Weights of a small GPT-style language model, trained from scratch on English Wikipedia: rotary positions, skips across layers.
Each number is 128 + 24 x the weight over its row's rms, rounded and kept within 0 to 255. Layers, rows and columns count from 0. Numbers have three digits each. The size before them is the row's rms in percent of the matrix's.

# layer 4 MLP down (transposed), 512x128, rms 0.206, rows 142-196, columns 0-127
095:127113116154164126118145119133161151132119127136133082132140150151119092131166109144107100167107133089142175124126117116126106103147144062119140168104178134133139126154128090134104128170147116147160133104174103155142113091130155150110127126158114166120154092125138101125153155148128088096082102155142116143169163124137172112160147122146125102083134127094089117116115135111138137168096
097:128107169111156136115132140120154151122110125128185087125125171164121131158175122114146127141094140162120134134118134143126103069114080116117147174117120164136147111097129098134099123130115132181131123136162109107136152150133151108083154160121134135145187123127088121097165131152135140100114100137116148147106109134123141139096058114139144152145135111119178147116123134158149136159178
103:098107107151134124132095150164132128170089126108136139159144110122119114161139172148150109142088095165159116148087093120136176098116139091088118103118157126125113144101101111113105149109123155127192106161154134124124139113100146122083148141125102110088096145151149155095114117148145101117128105139122138147098093105136143135100069107138087127162106135133134138103128110104147169140168
099:084142128166141133114095141124148115103132105156111116094106134142137163117145129125174178149138137124071115112127106134115172153106126107138144124096123089128149138125145132137124173153079150160155171098078148159116125134162126119118110162102086089164159134131152150102141095104113118117120130137182107178159101151143119125101157133121174102137119139128113150150142138113177115130141
101:146129100117146130153167134138135124165165116139168099116088115149153117120113094133103131155142142154118140157138146150118137105130113115108145110130141192115153127171110120119129135114177156127113085172174119145121106123116144126110092148138124181114075117111141118138081117200141111166139130133111167155117142144126175134169114135166171119132099089149140131125104127152146142112161
102:135113118180156111105123128140155145179111119116080119113173122105102102091153144152125164089119129162132066129122089149151146138139114132123139142133129140090105127152142106138132092091115144124149094155124105106118139129102182143156096085177072099130120149114151104123109151113167145142099115120145135124144117121123145164138160135156150137138062120132142159134140148136126162159146
099:083119123120144091127092122131116098159115095131170150129089152136158096100085135145156111154159145139125117171116102163137143146126134111127143139134101129115125142094134133141108109125158083133110158147129078162142136177097112108132161155075156092124166165142095112101106142163195148122160108166127161122100111137112145126111116156139111117097135141142160123124097145115111092138118
095:080133122149132128135114176148147141153131161144154154091130146128117081148121120120155151112124115118116123159101088154143135103085126091090154122118058111127091106104187118124116160148151112089150161130125159124159137131150081124102130176098112100114130149104142125114114141107123111102125102140117126116122134162104076129130137150136159146140090137134104109167108110075087147132135
106:131152129166121119155141098135133129141146112144106184104118148117090132125145108115097122144091078143157199104133134143147069159128121138060116141168136149153121133114138108173150144130133134170171110120113140112133157132114145162086077135141142119103078118117161128104120169155127143110120110134107098134160090118118153161114114148110137095124149106157145114119132118111106162118111
101:102093143093077093151148151147152143149108183107120103146139158092106118146106156136091141134155139146124130169113097126148136114122126138145139145111103119141099111118143129158129161136099115117109122121119149157153150154124134163151098106132200158135113186130125112126167116135112169103144111106174106125105115133143147076165092135157112134097121136122095157141182156133119121101153
100:119124162096107113126139118096102127148118146118148090152155135117104153154089130102138109117147123097154113124141102151138134091176148130182130138149090167121090130079152112098168117104125134110131184131103132168128125100128144114082110125168193103119104147145165123108147139134090135139088148107118105130165105141091095127134133139157131142126177160107097138124093099151151131133129
097:118090105129142164113165133143108154120120173135134165127124160140145133149136089091124134183104131131165122137120106124098169137125137106096155148135127120179116083128101101105123095137086162103135132167141102118145121065124134150132158147128120173099124155089134096131091121097127073140125131120166093156109129116097168131107122156126135109120158108152092150148153105092130153133111
099:154118143141080107132073100121118130132126121088159130083137123145145093098133155153110062090123122169152143165163130141125084139115139119112109170125162132140122117128151130151145092105127164110105109123158109110127093139123144132151127122109168136111111140117192142099136132100109099119079133129153169104151101105156116104172135142109091144119111152126130148112185151124148128130093
097:119145146160109143105133128104124081167123120105134121102173149139141141111126114107139168137095137129078148158148137128134066137115100138118144098130083128144139107112106128121142066076149111165135154095120132128118118132118115162123144134125123124178161126164144098131173104155108188102087136171163160142131099121120119163142150144131108121100139119134111148102141173156147154119162
104:153129167135128097126092125143147138111092116139109171124124099120149118131132129172127134139119132116118136136141096110107119131158129159107117117113126115127152123128129166104068128137145124112149162110154093180135184137130159143171105131097147135088099168130106130071138097156136183122161127136125153168095128118164088102066086141135126183120142113137109147150159128115127112095130
109:169158138146157091159141133123168145172122121119136173162131098106144142116113084087112117102104118123076108097126157128131160121136124155136092150112122145086115127077111118150137169142134133111135141132093111137154160136156131119139140122129150148147122136117098190162118130135129144164119140129129192094170115136133148096125122110146180116169092146121129136120110182117129109120085
095:149075129116119109095136125148118113115106123122136140105137099194168139085117152173130147098109113127073136146123129111141144169137145136144113112128121054110118084155125153150126132133188134138118136154137103113126126092141170160122147121123096115123131108119119126094147090125154147122089129132106152116151107132128157124079122136116158114090099141136100097164153117069155121108100
096:102098103138115078111111085134138130169136123100143085129148093111133165122136152129112158175118107099109124163112154113126116152093122141136152127124156140123110110098122099141159142174066093163144123145140139110144138118122103171108155102082128089116141119128133151137103118144172110138101109089138113143158124115107151116142154106147119144175167135110130151179100106067119118134109
104:137133123173170105135155114113087130127120163161129109164147142134098107106152107151175187128143082099047121115161117124135108175126108114113154103110137150135094080142110133103107094148133134185137122125120151161155141150157104122146149119084145107134148107113157122142114105140173127102138125157134132140122150145105177141131139140082116125114144135126158117091125141122110154114131
092:157152128120133127102173135127107163111130140083099154145164127112161136143111146121146120131147132116149156140126139180127146159128098116141128126095143134123125141146139122152125170121144135127106107154150128137112098160134112136146081079102155152144110178155126136032122112141154142150110120129169125102154143088117103125155158141140126114162139173110105128136147130122073113193158
098:127143067157166111120108157119144150155113086154106171151103132132123139099124108100145123091143159142173117148127124140130147101100123101170146106151125097159132119175128121171091160092123166117121102166159142140113148119129178107138167132095127126140163179101133091111110103128121091077114149123117116128137149143137122100146126121126157089120155146112140130105084105127162141140107
096:126134110126148122127091140134102127128103077164111158109122140150110153105130141165173106134181113132169107138115127096130122080153102139143128128121100148105153127147138139106154139115117059110157112120076103158110060095094132130111089122112130126144133180103150087073154129112175131110144131149110144138148137149108124126121143124149138142163156101140137148165142122128151149157101
097:141109129124114139103145144105137135118106083109149113136135127175133101137102098124150167089098113138135141127171126117148134128140134126071144129170129168097107126171169144083110161143132151133118120120152103117086133105162161108142144153116119156147113148122148175112152125084139160088079107118125134066098116145108153140132151132076146119117143128143131132136130135142093125115204
105:106110099130110125162125132133163153096085130117168123138152143113121121104120125145129175157121103111153161161092098154132135126159147116128145125152145113136120115127130093093101104114112148160147142138128163110147113144117149080123125103115120077156059163109174135091143084095162123128076100138120077120139141131127140092082131121131145137151151167138118135117141159119079088109118
099:141108138145088099144119146178146126118110157147110174191123098117146109127104139098047143144147133107059149128128139131160143122160137136113162143114113128141158146108079144115103111128102114178149129149093147124074148104121145108151091114104095147127103152153130134089139122103108143089096151140112129124130115106154123113134129136116140094101107146115105143097130089113102118121108
094:145108128106186142128153149159089133124098149125101096126121138154156145100194140117134138130102121126103140110086124096097114103129131111133092106139127123145113096131134079123134146107112132123108108152177167090135116130117139111142136118113101149100141137126139101137169101111152146105113098129150143143131121065140172088184146120093139134077126112142114158107100121121103187133092
115:148120147136135135141100116098133134161117103135108128105144121144126139179117126074116156143156162099110115143151135138142112126141136114095106127093134098127152087091102141135125147145136098141068063136120101112152134135124143086116129095143162180141135158087139106145140122114056150104168120145078121117144104137148116160151144163124135136140184125124081170118148116137157123136123
096:064154135122144123146140135126119160171145111124106172136125118109124099116143091168138144149126123169097097136163143141133125152113105126106081121101200124169111138107111125167126073136126086098142172154100102127136124109157156099130148112117108158149139143122123100047121131138108150141137149119134135139102130142128172120125116148122107128151114152130110104113173156120123152164107
106:081118120129147133135119135096141135125099152083095159130160124091131105044080141129086125113106146096114132119170108109151130128120105151103139134128131103119100129093142132155150141185117124146144145144157134146121163094116175114150147142136158126116151183114147131147174104124147112125115120162131150166149105137113112138119126130147150111134140111103116140187131183165094129114154
096:120094076165133118127094153143115163132114171139132119067155137124125139141168120134123115097160114109140130162139118131070098095158091076136130102114169145133133125130109118116086133117104176138131141173113155160155128122139110097071143120136134118078103155132118098110110147111144106110140118139130107132173085184094123127120123140136093121123110146130144163116114102132162099129122
106:140116150089133164126106083130107107122121093083124116124182110177117140132106143109143113147098123170162123168131136133130093146147163114120108124143130121131111131160165130118113108150127166146148117179118131142138129137090149148183183173137144112118099139090133131104123128154147118128111124074095109150095151121165112089119132138130101143153094127164130095098127152136106095087096
009:132133122132143121132137110123125128117083076132093138129148085141150182122121162132144084123132114095115156163100128131105096123127131145102162090162103109150109146096151157142143126138133152127107117118114094096103124105144159145144131119079100125127144115082129121146075153145120097134103127127086092180130086164126114130106134139191145154165149147143103135122171106073136133130103
102:139153147098127124116113073118194135149126085128121108151130072141156117156126120140094105163079099142148150134119131125089140115149093114154146119132146126143122099126120109128075109107142139091119136137112101106141127111151137130128173160129109114126150121124112149139123104118192123172152055123171169111126113100111135159162107124175141104149083146146118124153116103121127129118116
094:139135095154166077119137080113115109096106140115145126125148138138099152110135158098130101177140092157097103164134126150102162103117112098098162155119104151152094058105167126155132133142119146129132141154152113105132093142152146059155116124158124102119089107125122151138135119151155087075137153144123122131107138122107143127101152121129149119110149120151127166104131174130109092138134
098:123118174136112126124155123084105113124111120139148131123141092156103106168138179058101142171093127162093120114087117125140138159121133124116160118134137177090126123134160100068133155122136123126117118167168156145144157088132131125106166127140138136117143063107129135113096094103127106122136112161128115121157140114107115116108138113136136121147126140111123168085112097107144178148164
098:085140136108142128107115112126178174079096133150164107097132130174120111131135112120153116144120135114097133187145167151136148104118160156140088091141143139120136085082128090150157147142123146146158136098129147063179101090141128117157147133154085096131159133133132129120102155121139117096116131149136107136148107099139126091116120137148134139095093145132110102143158137093129133169140
112:151124117122120107136131095147139142131135141144096136124111109159096079071069084121154159113135145096128134120100147125119104095155155171131121149143160098114132151108151113151094140088109157125103185156136145122134183137115148100114143155067170153119086143135118138142122104110140113129135163102123110122108152153114125150115130162143120176112096126149125164144157135136156169101121
101:145115089128105121120133114138071112093129111123145164150117184129134164133178148162145122129147121179109102111164093097140167148111113083145111149115120149159102126136108148116146144108157085112155131149169128090152157142161140149100111103154087152168129139086143126110153130152128148141134103123103135131144125140134145189136119169118129103096123124157124126156125117175152131151093
105:137130078095180129102158128158144119102091153141125130091102156141143126132099139153119173161126151137112131174138134144119167103140120182119154142163151167116119125095065109155150164132173123142125125136123124117165110118125103120152099105128128121107112134159147101078136123110106113093126129134168123122144090171139113112165121112080136117099128129124107168148154110105140182140114
108:128084164125124132143162138137122131161130150107143139108130138146156106120143154137145103122092085125104117120128097147134126124158156089157144124109147139137106114123120127161109132167102150146161114172151166111181117064119140100110157135145176087108115113124149139097125133111189145120124121113127090112115122125106104112147186167128104199118099137138125139149150140079126106151101
100:143127084125140123101140114125077128118140162076077117129138123137122093124135105151100129130130170123079151172113148128107133063159135151136139175155091155165121119128136129109137118159116086127124120107136143110137117119115137141160119093167101143143163135142141151080160118157110129142132105146123172147165075126123150105113111110144115152140147123124157143103112060123089143121104
106:121168115123137122143141146148129123160083110126119147134099101104150095130159128146130085135136108114125185159154115113167186141137140163138137162113129091137099114122105162120102119136179131131139117129115122158142155133151145131139061075154139119129137199108153117139132099132144118136146158112160145191125112142132125119141165158142078151123159153151109128102117108137094106104129
098:070129117088092155122124103112143122137154141135185112160127131140133119155157146115096100102099104182115117105132138170095097158129125123101180171135073138136152115119104127105121130132123165115112116142110124122104137124133092146151131140070084141096078118135121117108120118169126139133125136113119131111106135142133150104170158147120137074146069127131151126156155139124138148150171
100:093088102124111139147102185106102105154104130076124148192123108124150155153173086107114180132137131139131154185115123098131145142129110123119127138162161107148149143099100104101092124141148122111152114118148147122129107119161138144117097136150202153110112121138103132121155114148128150137141125100184138122140114117119149148110130178093096145149135123125095127142106087111143131105126
103:147172083129137137127134107127148087119135100106100103144161168131121145133075146133145162132117128093146132114146092098101089140126126118134151148089114156090116137137147169131135063131131165159132129131115154157117142103115154149157097115087086110104128140119183143140126175133124095113120113120143133124136159107128139163171128105193094145114162123148138147111168157116135147131153
096:146124127145137150157124121133118123114151132132150115167142143160124074099140149145132135129098112130136128166123085134113163132115139083104141097112120102114115118099136127173116101096094148084133169109147131137134143063121108117131154115090099120090148103164120151160132088078092135128090109095156110106150134128122143112086145186114138119131125124079158119149158147092139099082105
104:142095168138140092130123124119097116123123132119162127113168164131134121120174131149105145106081130098080131117152159085077155140080127155128127091089127092155101110113125100138143099128115144136123119140086122124123118143124142106102100134093120135168107166079087129160147143168126124147131097150100118117151144167161130111154132116109101138149145125159082116101105127084166143165128
092:130142137140135152084155120135080071115086098143142137105147115125113103109130118144158115152125092134099152162143145128126173190176112151168139139096114117106142148092114177137129155128159125132110161134119101112132162128107123175168148099090142125110116127090114147123146158128131137113093123159092108099143106146123143174146101144083121153164093157156118109127117151128126124103146
096:135121114161121112080132166133086154065101135147142121129150089170123136161093147084144113094137154101137138154105160085150158147078133137122097140123116158164167149157141132116123127176135129147122140151127133136131153100125131139138162128149151119127147160129143082092135148112117096133118137156120141076152117150146077170140109105139125107143095127120132134149150157113089097089150
098:125115078147130161149123088165097144115137148134138144090141118117143186112098110119122143154134112132120149162083137144136122107128146107161101103112141064091112093101113114165117117136133120154124125153131089108066081134151113124165155137124144124121064127116122139072130099157126098131155137098127164069141108105138112145148122128154166172118136118115142135123128157114123118117112
099:124177159137127129134135114130159121081111138151135157117116129112131152164127177146124126140097130142151150146112109160149184151142126127147129141122141070108109095175181130138117134132143124122085125128136143087124185127160074114124121126135086169117156153134146158148147117131142117169141147137174097094132092112104130141136106135166132089137098162127102133119132155115135153125190
107:163127110116090137155177109114118163129116113141127158157145145093160164148152071115116098120104100141104154148143113164152138095106120134167115135106172135132122147150085102093096158098118182114142125108157101125132097120138135136171155144144143112154131144098143118101114171121128066078119142157118098141092137151141137113150091100138129104139130131143106128132140083112132169137108
117:127110142117109097123127092139164164137109085138125132153177067135153104123087110105149128152129081152119148102171134112116093127130118118133105145137142102167131091101155148152146147165163144155155138171118132113146149107155117137120154157128158126131175126173141129163154112074121132105137105158175106130114160113118127146148166179165148145142122153116115124167131115151111135139150
090:152138154175121130148151116120139137133114152142109174140134144085127129132132164101115140107142119097090115102145086120076149148153124125151095155150093115090116150111170133120110083114138189133155131160138110114082146161139132126156170154126150077131106139131119102097112152116103120080128098121133095081109124138116148118118187178140121139125126088123145142143094150119132153141147
094:132139136143138118115095144149168103152147125112129144151171108166134142097146143130162153102124131100136107162090149094114155167148130094157100116085112125095098168117135097119125118122172135129076099149132162124148128137170102122117144118088112135149110113132176102137099179140151151095145100131110097151146144091124103111171164117146126114155161094133113083155097121104126126118160
# layer 4 MLP up, 512x128, rms 0.412, rows 143-196, columns 0-127
095:149116155112129098155113107127165185102133121101090147189151125131140137134122136131167115151164135174124144152106130126148152157185111166158087107140119137112159132125118166174144127142152140119108130142104095131099152165151152139111112110138104153140145140122115148131095096110125144134076167129193111154115149155149110113110157156120127103146172147133118092131088140141141107141112
104:136118135097154148170106130145145139154105118089134086122119105160119135140146147126098066172119144132122139154111107143111114110124152159089098111097093124173149174115131098132159134098131176146109118112167156115116142123130130134097115133132145117109137147131067121139081096137118109157103104144103121071107105159134141108103097107141131104173126144123084106126113120104162077139145
096:136103123126182137080146158151157119138134117096148162106127111125126107112101112171149102141094088141111147109099130129128083110146126170117106127146139141097059134115076133129140107154168124119136150127195116143145107118133106098141084128129163138147149133120146111139109143141127138147084105118167129134115123123133089094141115137101115108181166103138169189141122119139138143113143
095:143099141111165093125070100180147106080103123107110184174152124103121126125130158140189117104119101118168140115123147107143107163132146135140128146133111116155108181111158138113141129121134118116136139138096162143115107159084115165137155102112113103131133133122100138150143100115097121160102149172140104128131118126147128143081094106130073146168135162141132102171118111115108135144123
096:183150129131141123113153147143158114151173097133147083163110150153134163125124137126142092092117077145165075143188118121110084087139088097101161126140142140123132130141131115125139127108131113137129121136092105082119148148063139120130123110144137126107165084162117092128110078097106122122164103141181123125123086128110141099111131099105128127121117135124089121135125147139130134154125
099:112145155113134095093139071101123169139128134130152160132104132156123151101098144165130066107119145125118139133167138133130148126126111120102137096113096144123129111098107146114139113142075100136074176155113136157141152177109147104176117106132156126113133127092131097128112096144125142135144119151153167127123137129131093103133092135163107082144125114108168098136082134138150069101134
100:106143119148143082119146133162209134135156166159104126166170102108115101134149107106150112138125123167136134109124068143148119139141153138109124122144112169134175100155138130142160131093123188099161132137119158157141131136121109082140132146120149108160101147097131119124139131123140132120136167143153150098108108140148168101151142096172149119113085163108134144153130136142079116116126
106:151125153128136140144084108122152072139112132158123154124132105176152129129151167129139096148080118157140103131120144133117123126171149130105156141177110104134180101117104164128156119106114136099128123111137103089078134148144093131101107136156119121149104155092109110100134171140112147129160096144082129109144159126084120113172090104102177109135146117112161131131111154164135108110107
097:123114122111139148160114103132112155143088135136110098118128102138111149124146125109131110074157127194105105146115100093100102114114128139135110097131112112173159131157160130138123152125100140099141141120146126088139107127152154098138103139097082104104111139114119104200172151132113103134152130094104172131123147127101138140142139065112174119170151120096153129093093132122135093095118
099:088115134097094127116130107118097093138169099100131118132174149123114156085126136139156072159128137107121114127117106051105130110140081119153105131154119138126125118154074130103105118137097120142118133139130123150101118133155101121148116056111112110162113136146096103121124094116090137149086141139136110146120160121163174131146130105147116121144062163124137127096143138115119104148107
097:113116126155146163173157127103077155118161131132138124146083111130148145111134091151103109140126077131175119117139123159127116079145127149153136140120128117114158151101132093149169120103114089086154111146137122123139155100168146112122126128123093149146102146104142142161097094104098131131168168132143144132106171131088160107162169138127092128102159094107143125178113160123142124160130
098:130099091085152149102169170138115119092113103172157145116133180110105108117119112158169147130124149126097113113111110186115123124112157121150135132116193122107129147129124164158127099109095097119113129112111126172129115106138113126187161154145117120154153155135158144157148093151138139145166099147163117147135085134145127155136139125139146109131099132133117135136141158151139137054129
100:140144145142173175130103127127143120169084117127131168123150138157091096168130157112163124095106144107123091165126103112093124133107161166081146146143163109163116129149141114118151185081134133107164100118153116130147073137110143109099104144142152091107119143126155095144167125169109110166124122089112140093135119112111111159106122115100127127146137120114087163133136119124118105147131
108:136142124148134124127138118099105127100163147138138132125096156132107125130152110126123136115160110090121129211134144136121088159136074087137128117174122092113123119117101125120145151093141077118108094134139133112088153088126106089159098103127107154130128078139100106129117099127187166148118134112092126114061104147141098108153146118133133079138132130123161093098142126110122123140115
101:136139107127161147143169130113183136114116132160134170126110145109143174141098148143106115131170115125126126148162126171124156106104153069106144135136149147105173151146159082126131133111099149149099123141099118151179095085120149145133087093136084166114134174138153136172118108094121124132115158127151125114122080137149122110119118149108149153116121078122156101139141163132119100145129
095:148090102113126086181127148151127142160122074134166110155146112120127170125141089171103166120184141117128109118130107126139151124097132128133125108051130149107148148124127130128138124115143095154138110104192117125097144061121143109155121126154125100123100120159098073150126149111157146151113135126082116148137124133109147124145131113172123095141145114102115143152103138143142099142135
100:134160128137122156103111120118126123136082071154086145134093116108117174154136113107166090148132073125112130138134139129107063115151128102144139149131081100115166165103164135129127131156152093165096105104130126106111134124112136138107155135122145105113130125152096132123131116128154143155107099071137134119098141119121122091150114132075124140154091119120136117064136114150116074147098
097:098121141160164114102151116126128163123128136114138142128131134127125143125102139148100091141129129104131101125139070118144131093096097145114082141128138092155134156103119114128122171133158114103184138095137152146107100127183146163149158131116117153159126116120162145184130137128167145127165159095149156124099125142118145161127128132115146051145148114147164099124092145090102145151172
080:095099166093117101124114117115126096138146104106108117135152103146148095120131129158134141123127106126135145127152108137114145100112118091103149095109114098162133138126132151105153101091107161193154174157120105133179077112126162090085155137091107159111124114166091113127124097084099146164129142138173146096143125147138131137081134072144127146144127102148125102136105116118122118117100
097:134116121098111099108157170116126116157114177144108120147140111135115119099143111128156114133147130107112113167146131167115150131118138167119130123077123139127101134121122119132152119100133050164101196098108111127145173112119164147116159120147164130173128163159156158138184114142149163115110167091157116109141137141143090125142138168135101109137111125126107176122094110151118138110124
102:090140125106179164137133116125175160122145157097126160131122097117099132134113131089125079141160122110113098173115095151139117120104165134117186102124102144153116107157120157121118107103129163144151110158112100134066157176140150146105125162134090103145109147123094130179159142130155119119120102166098171111142126127128108153146107149138125118148137108097127121106116115163104124084117
097:106131145111153135160132135093124146115128116093133116144099137158126125098148114167186132112148116147092119156122123113127104139110129141132124130088124142071157115105071181134131155147134114134131155147097121122121120149144159103071105163170139111128156127076149097097159120128137119116088172136148127089120128130147083141113142159144121122112095146130158136152079133179098105169139
097:155131142153164141134149179113129162123121154124114160107132123138161118084082121150148147101142107158113150111098120132137085106124117125125208116145162137127101132106103112104113122130104116095143120126145128126072097146095135118171112119136139146126073160157151096112122136151130172117102131134142141103076119106155087093108168133141117104113092149123148181107143130119154124122097
098:112130122113159124135157108092170115101160144122114110117142080080122124116136147118111141101086085186098106118150148100089085156147165121123161141113119139143116145111114112127130113134126132100126121118131164082097141104127109113151141169099136133133107124134148094147116161121143116156096145126149184118127105135149102116116128084146162084120192177124146112086118123115169141109106
095:131116138136109201138146164092122139111125143124096099111123159130126129156194152144109146153142124148174141116104083123104150146136135132134137167138130106172108105137119184114164153142127099081140136125129139146115118097131120132129149097172165158103159140121134130154168126094181117154095110123145151072152151142098128120111104140179130129112114116123124122142090162123097133122104
110:129116135130142107151203132139090139113135154141135092121113146132104141122164133158140095117130147136148115174155144139089129138118128150137152148152148154153134177146115156148173157120126127119164171144143152117141114109094144098108130134145168127156125078166123131158128143150168135114086136117093157099144069160121126109108128130119156172115140095162144126139080117073120117155142
085:138116077150171107147137103140094136086151120151142132126094068125113125114119140088124141124143106110130080079097116082097135109161142139103155190173107177094135135130127151151129173116128117121130102104101155113090126108148093112131129135130109093160133103137120154144117135141140126123126116126102081095110137154138133116119104119117114081101144140162142129176116107142160104098105
103:120176136131148164130167126124154118127186182126166117080117098123089141136153138150161153131113153116122116150149173134124105140095118122133155095154129144156138108140161133127141150135150128128142158100099144128148149161135098087107141102114102164096109093132116167133135188129138101122166142143118076104107170123118138104139116137071093119089113135123151157119094147153126118125147
090:099175155139152136118114167155137139136107129165100151123124155110127143118126153099130069130106071119083160137105158156098116095142115113092106137195132154144132148115133135112135108114145180167127118117129153145083143168128133156109106119113150164139175139118147137089124169151138159123121145159134117141142150139134094170081112103134149097103133135122158137133098112130165154128135
109:153146105113111183136122110126112124120132112153125143123108113134135126136138124069107079152132101124158063124087161145124101095095108152143125128091152147112124140121119161108129167126137091114125127114109126156118150124140160099138132124146141084144137154106086072106117109162105106135125133146102179082130114136064103127120117119108140119140115141129198130150133117105091118155171
006:165113169133152107088168145103162142120125153119143121114146165106115151122119091165122120116152111150145087117161164158099080122110111163130097174140112134132144146116107154114170089121111093154100106128151119139134085141114095136100161158162118166162147138124114128157138127143095098157125131163151154131121117147131094147084083123135158146182114124086130125129120155138127095149123
102:124121153144126116145084112100149118151106136128093131124111098151139129151143133104118148168123099132182123131143087101110119141161183165144137156140133121149120131111115162110147103134140136118101104163090128139103118114153115106117149127124091128145172193122131129088141155131152161176161116116119167165123164195119102139142150095137113111120121103132146167101135064141096116128112
098:094107173198143126098090121100138152132149137166154086151127114136119128084128153143079112105144130101134120158174156144141150126115167137112156168105105137098127135100121115090154147114115133112153118139112163128107109126125151114150082191151102123146131103116134105145159130133156148109123145178129102129170125130122139153122120111127130113139149105118145135135115171144068122130183
096:116151118119124133098113099149132112089129122123148142129168140123112126112139131084129118132187116158133109125118141117099088166149088158078139119125081122118132135133149172154144120109151106158121133107147117123118122083126156159103155139126153123120134130143120089088139122134127107130134172118158180118058130151130102117108116114073109147163110111137146057119136073151140102159138
094:148105098085109116142152157139106166114129107114108095121122134146080127133136099106124104112122150169103143107125083123081099133124150128092114137101119127125134134128121172119119118143111099129147123111160131221146146134151107107123136159134181155137127139162111145119140130142115105150048145133135126122106105116097133110092083118077115109134101059135129122100120124133116114137128
107:149104132116085105135139102108130127134145155130102097111096115099087139116152122139140135167120155173115093079116141076111121115128128140134138133137158111111086119115124157151133151118088127069110131088125121149105117104105116149100160092103094115127116118066092152142160165102107156137094135148161094160130083150149147128136103143133139131125123121095099162175111108138103137169113
102:161145143106129112128161113129138119116124127153112176158151098119132147151157116120097115115090106114135093080160093106089141126093122130120111104106129152123109133146160201107128130137129172136110098179103112105099122125153153136130114124162129121137073153132120128139077143151115136124126080157116157117167133126160145129094123161160190122097133102115137105151134081149151115116157
110:115162129137195131118129188107126166134143139127151148083170084112120108103148153146084103132124156135119106146140167110125136097119117128124129181125064114122102154121161138144107155126148103087106112102137102129146147157168101133115132106147157106153125142150115114144130121146093157149098125132159117126099098131103130160143078123114137125142106176118105151112138114088162117167119
110:162173118146133157163173115139133105145117117134141102125098111128121145162114162082077126137132074181099097119080151127086088149113110166110106116103129149126167178112142135129135130146146115150130084126148124111116145108133117165122108103135168140133164138125120117100088121157125151151110150124160150110125130129137108148148115112066100133162124115132110117095123149101081093147120
099:139167137140103103160132119158146104107118140054136162115120116114140118130151151125080117137136110091152139107137123154113142118115131105103087145176097139139182156123130116085125117133091100136110104123158112152112148123120092148121105108145129142137163087181156110112162117110109151126138101189152098138142137159148139115146184152114112167157169096121143135129111140128111158101145
106:154140157157131160113117085111140147112112144111121116178126128132058075124122177167074163115121118131160097125150145157113117117115111163083138110138119130146126087108160118121120085109110114138121134133140105083121179116116145091152126134136133094105102146144075136127134114100131150160163117125109142093135121130127107162075142124153107107102136102121167112131109139129134103150088
100:124131152087132163106144055127132141095130146107134135169160113135134110120138116073100143140096136126139140131132113158105097141103099132160114154159106135141114102127147136124115157101129126103125137107129109113138092131100117119133140169116127133188070126130134198126144108117117144140136139123080142149141121124132124101079082122118173177144125148094153122176111102133083140161117
112:143117186138110133141126112146142136115115147139105152157124098150122127121157160155117083101092092115167091135165123137146128125143157115153108115110118147096118104157101123081153107105127054087191135121100097152120136141127166117145147130134154143130140153122149094120149061137098151137092148099164163104151115155124123147085143098119131150114128133148166125156115134139144111114128
102:095102126080142121120101085143146103121149120137108121133151120091100101129105128136115150140087146153085126132163122122107144104142137090115119113169083132076093090093155132090145149147150139140117094102146134114133119118130122184128092113153145119154123136082107154127083126134113118135176107104157113123138135100101143128115147110102093148113128089116120107125161197155156116091107
100:163110083143117170122103152097164130119097123142094117134085142150102113117123130166128116137170144141128113107137135127177167115121091134127148176095115118143168139127098126110137099094110126096137140111139122157131091154120140161142161153149169144179127104129203112133069093131101127137129143130123136104160098136134103148081152105124117138152115096131099128129084157116130114120152
109:147139140120164104145152126132146144135125147126145154154138122130124161099151191165119079056121140137111126117123155116093133152114136153141112074142148109134115109131113101172141131129142133135134113106096132127121164105111138121131121136123115104134177195131113144133156122128126145142127149142138110128136171179155127143143079154099122146102113098097110096141062132143169086144082
098:131146141132096084175162090104121171195159162149124149114126142110147133137126126135130107109109151081143090155161188167149163117115123126159107119132108135115135120146100114160133175106139157133129159104093122152143138087114150111095125092125094116115135109120132177138104125132071135120127131136119115068136146130144163121142134137158120095143117146095162117144119125172131107128109
092:131119123103129132119092122128162162133102116155153154153111124126093136124117066141113103130145162116120085131131100133118115144119116112108123134143158100156121108154115157123143095147090143175116130129161145149150109134164111102151160132120141143123149134155149129144158166165108128146104166077150143142132112093090103098126093142129078114110090078102123102146079088147059132104136
101:157107123109122136139160089116146143135127152130092110128169128158163111114126156122099161133124116093180136140120110129153134099130174157119149160128109158164114136108087120108139064138107149180141127115110089107089105116103127146165102104173101099118121148182097099130120114105114153161133130100128137096100131142174131167102142123126157155134097116153158117156144125129118162097137
095:109151114107151165123115147119141148087122139144075132157094153130131124161147073109134175122149128117109075146139136164129141086124148112145079139147067134144147145145194146128147162137134140116191122103122153164136139114094140139095109140136141106123132127138102106130093092108078122142150119113186158082134152116156139124122100131113128110166109100133108113117129118120117134132128
106:116172150100157165127142110083152122129112137156099136167117155130112146105094111079108114150142099126113128152165115141122133134125107146087141143108099150157142148144142134078147139135178130157117160122184114119159125144094089096141178174155115118161138135108133175137121181111131139117175142175131135095153130149122119107147104109144095141164145119099113118133153131090131133135123
103:112166136106093173123150126142134135121133082211122143131137125118132130146095141107096106121206111138100100124154150136152137100132108150082089097139069148146126176137154133150115116108129094153109129126131095106170123153125154153148160114110122122133134122136112124124066123163120118116114122144147160116146131134158156141096098148129119115113094083108149102116110153135102129153134
095:122129168125133117118115094102198155137114143092133151111104142119136132148131147113118167105111100161164122128148118121116127167162146137137116127134113114151138131179112124130129100131153137140123119154075137173087156134105121126142167069128103099119123143168118135174154137111124163122160093104170131122135150185101117116168085136144109086110105115123146127131105133124105137171177
096:157121146126072111105103135136112090123146163159080172155141114106127106103136120096113125135129147116101114119073149091148140110093145133130131103089138130169146123116105159094103171139144107149119129131133105121110110163154141138111110136168145194116101097128120159147155136143149115146145127168135126082142143101112105158138172105099153083147167095156088133164118129141140134117126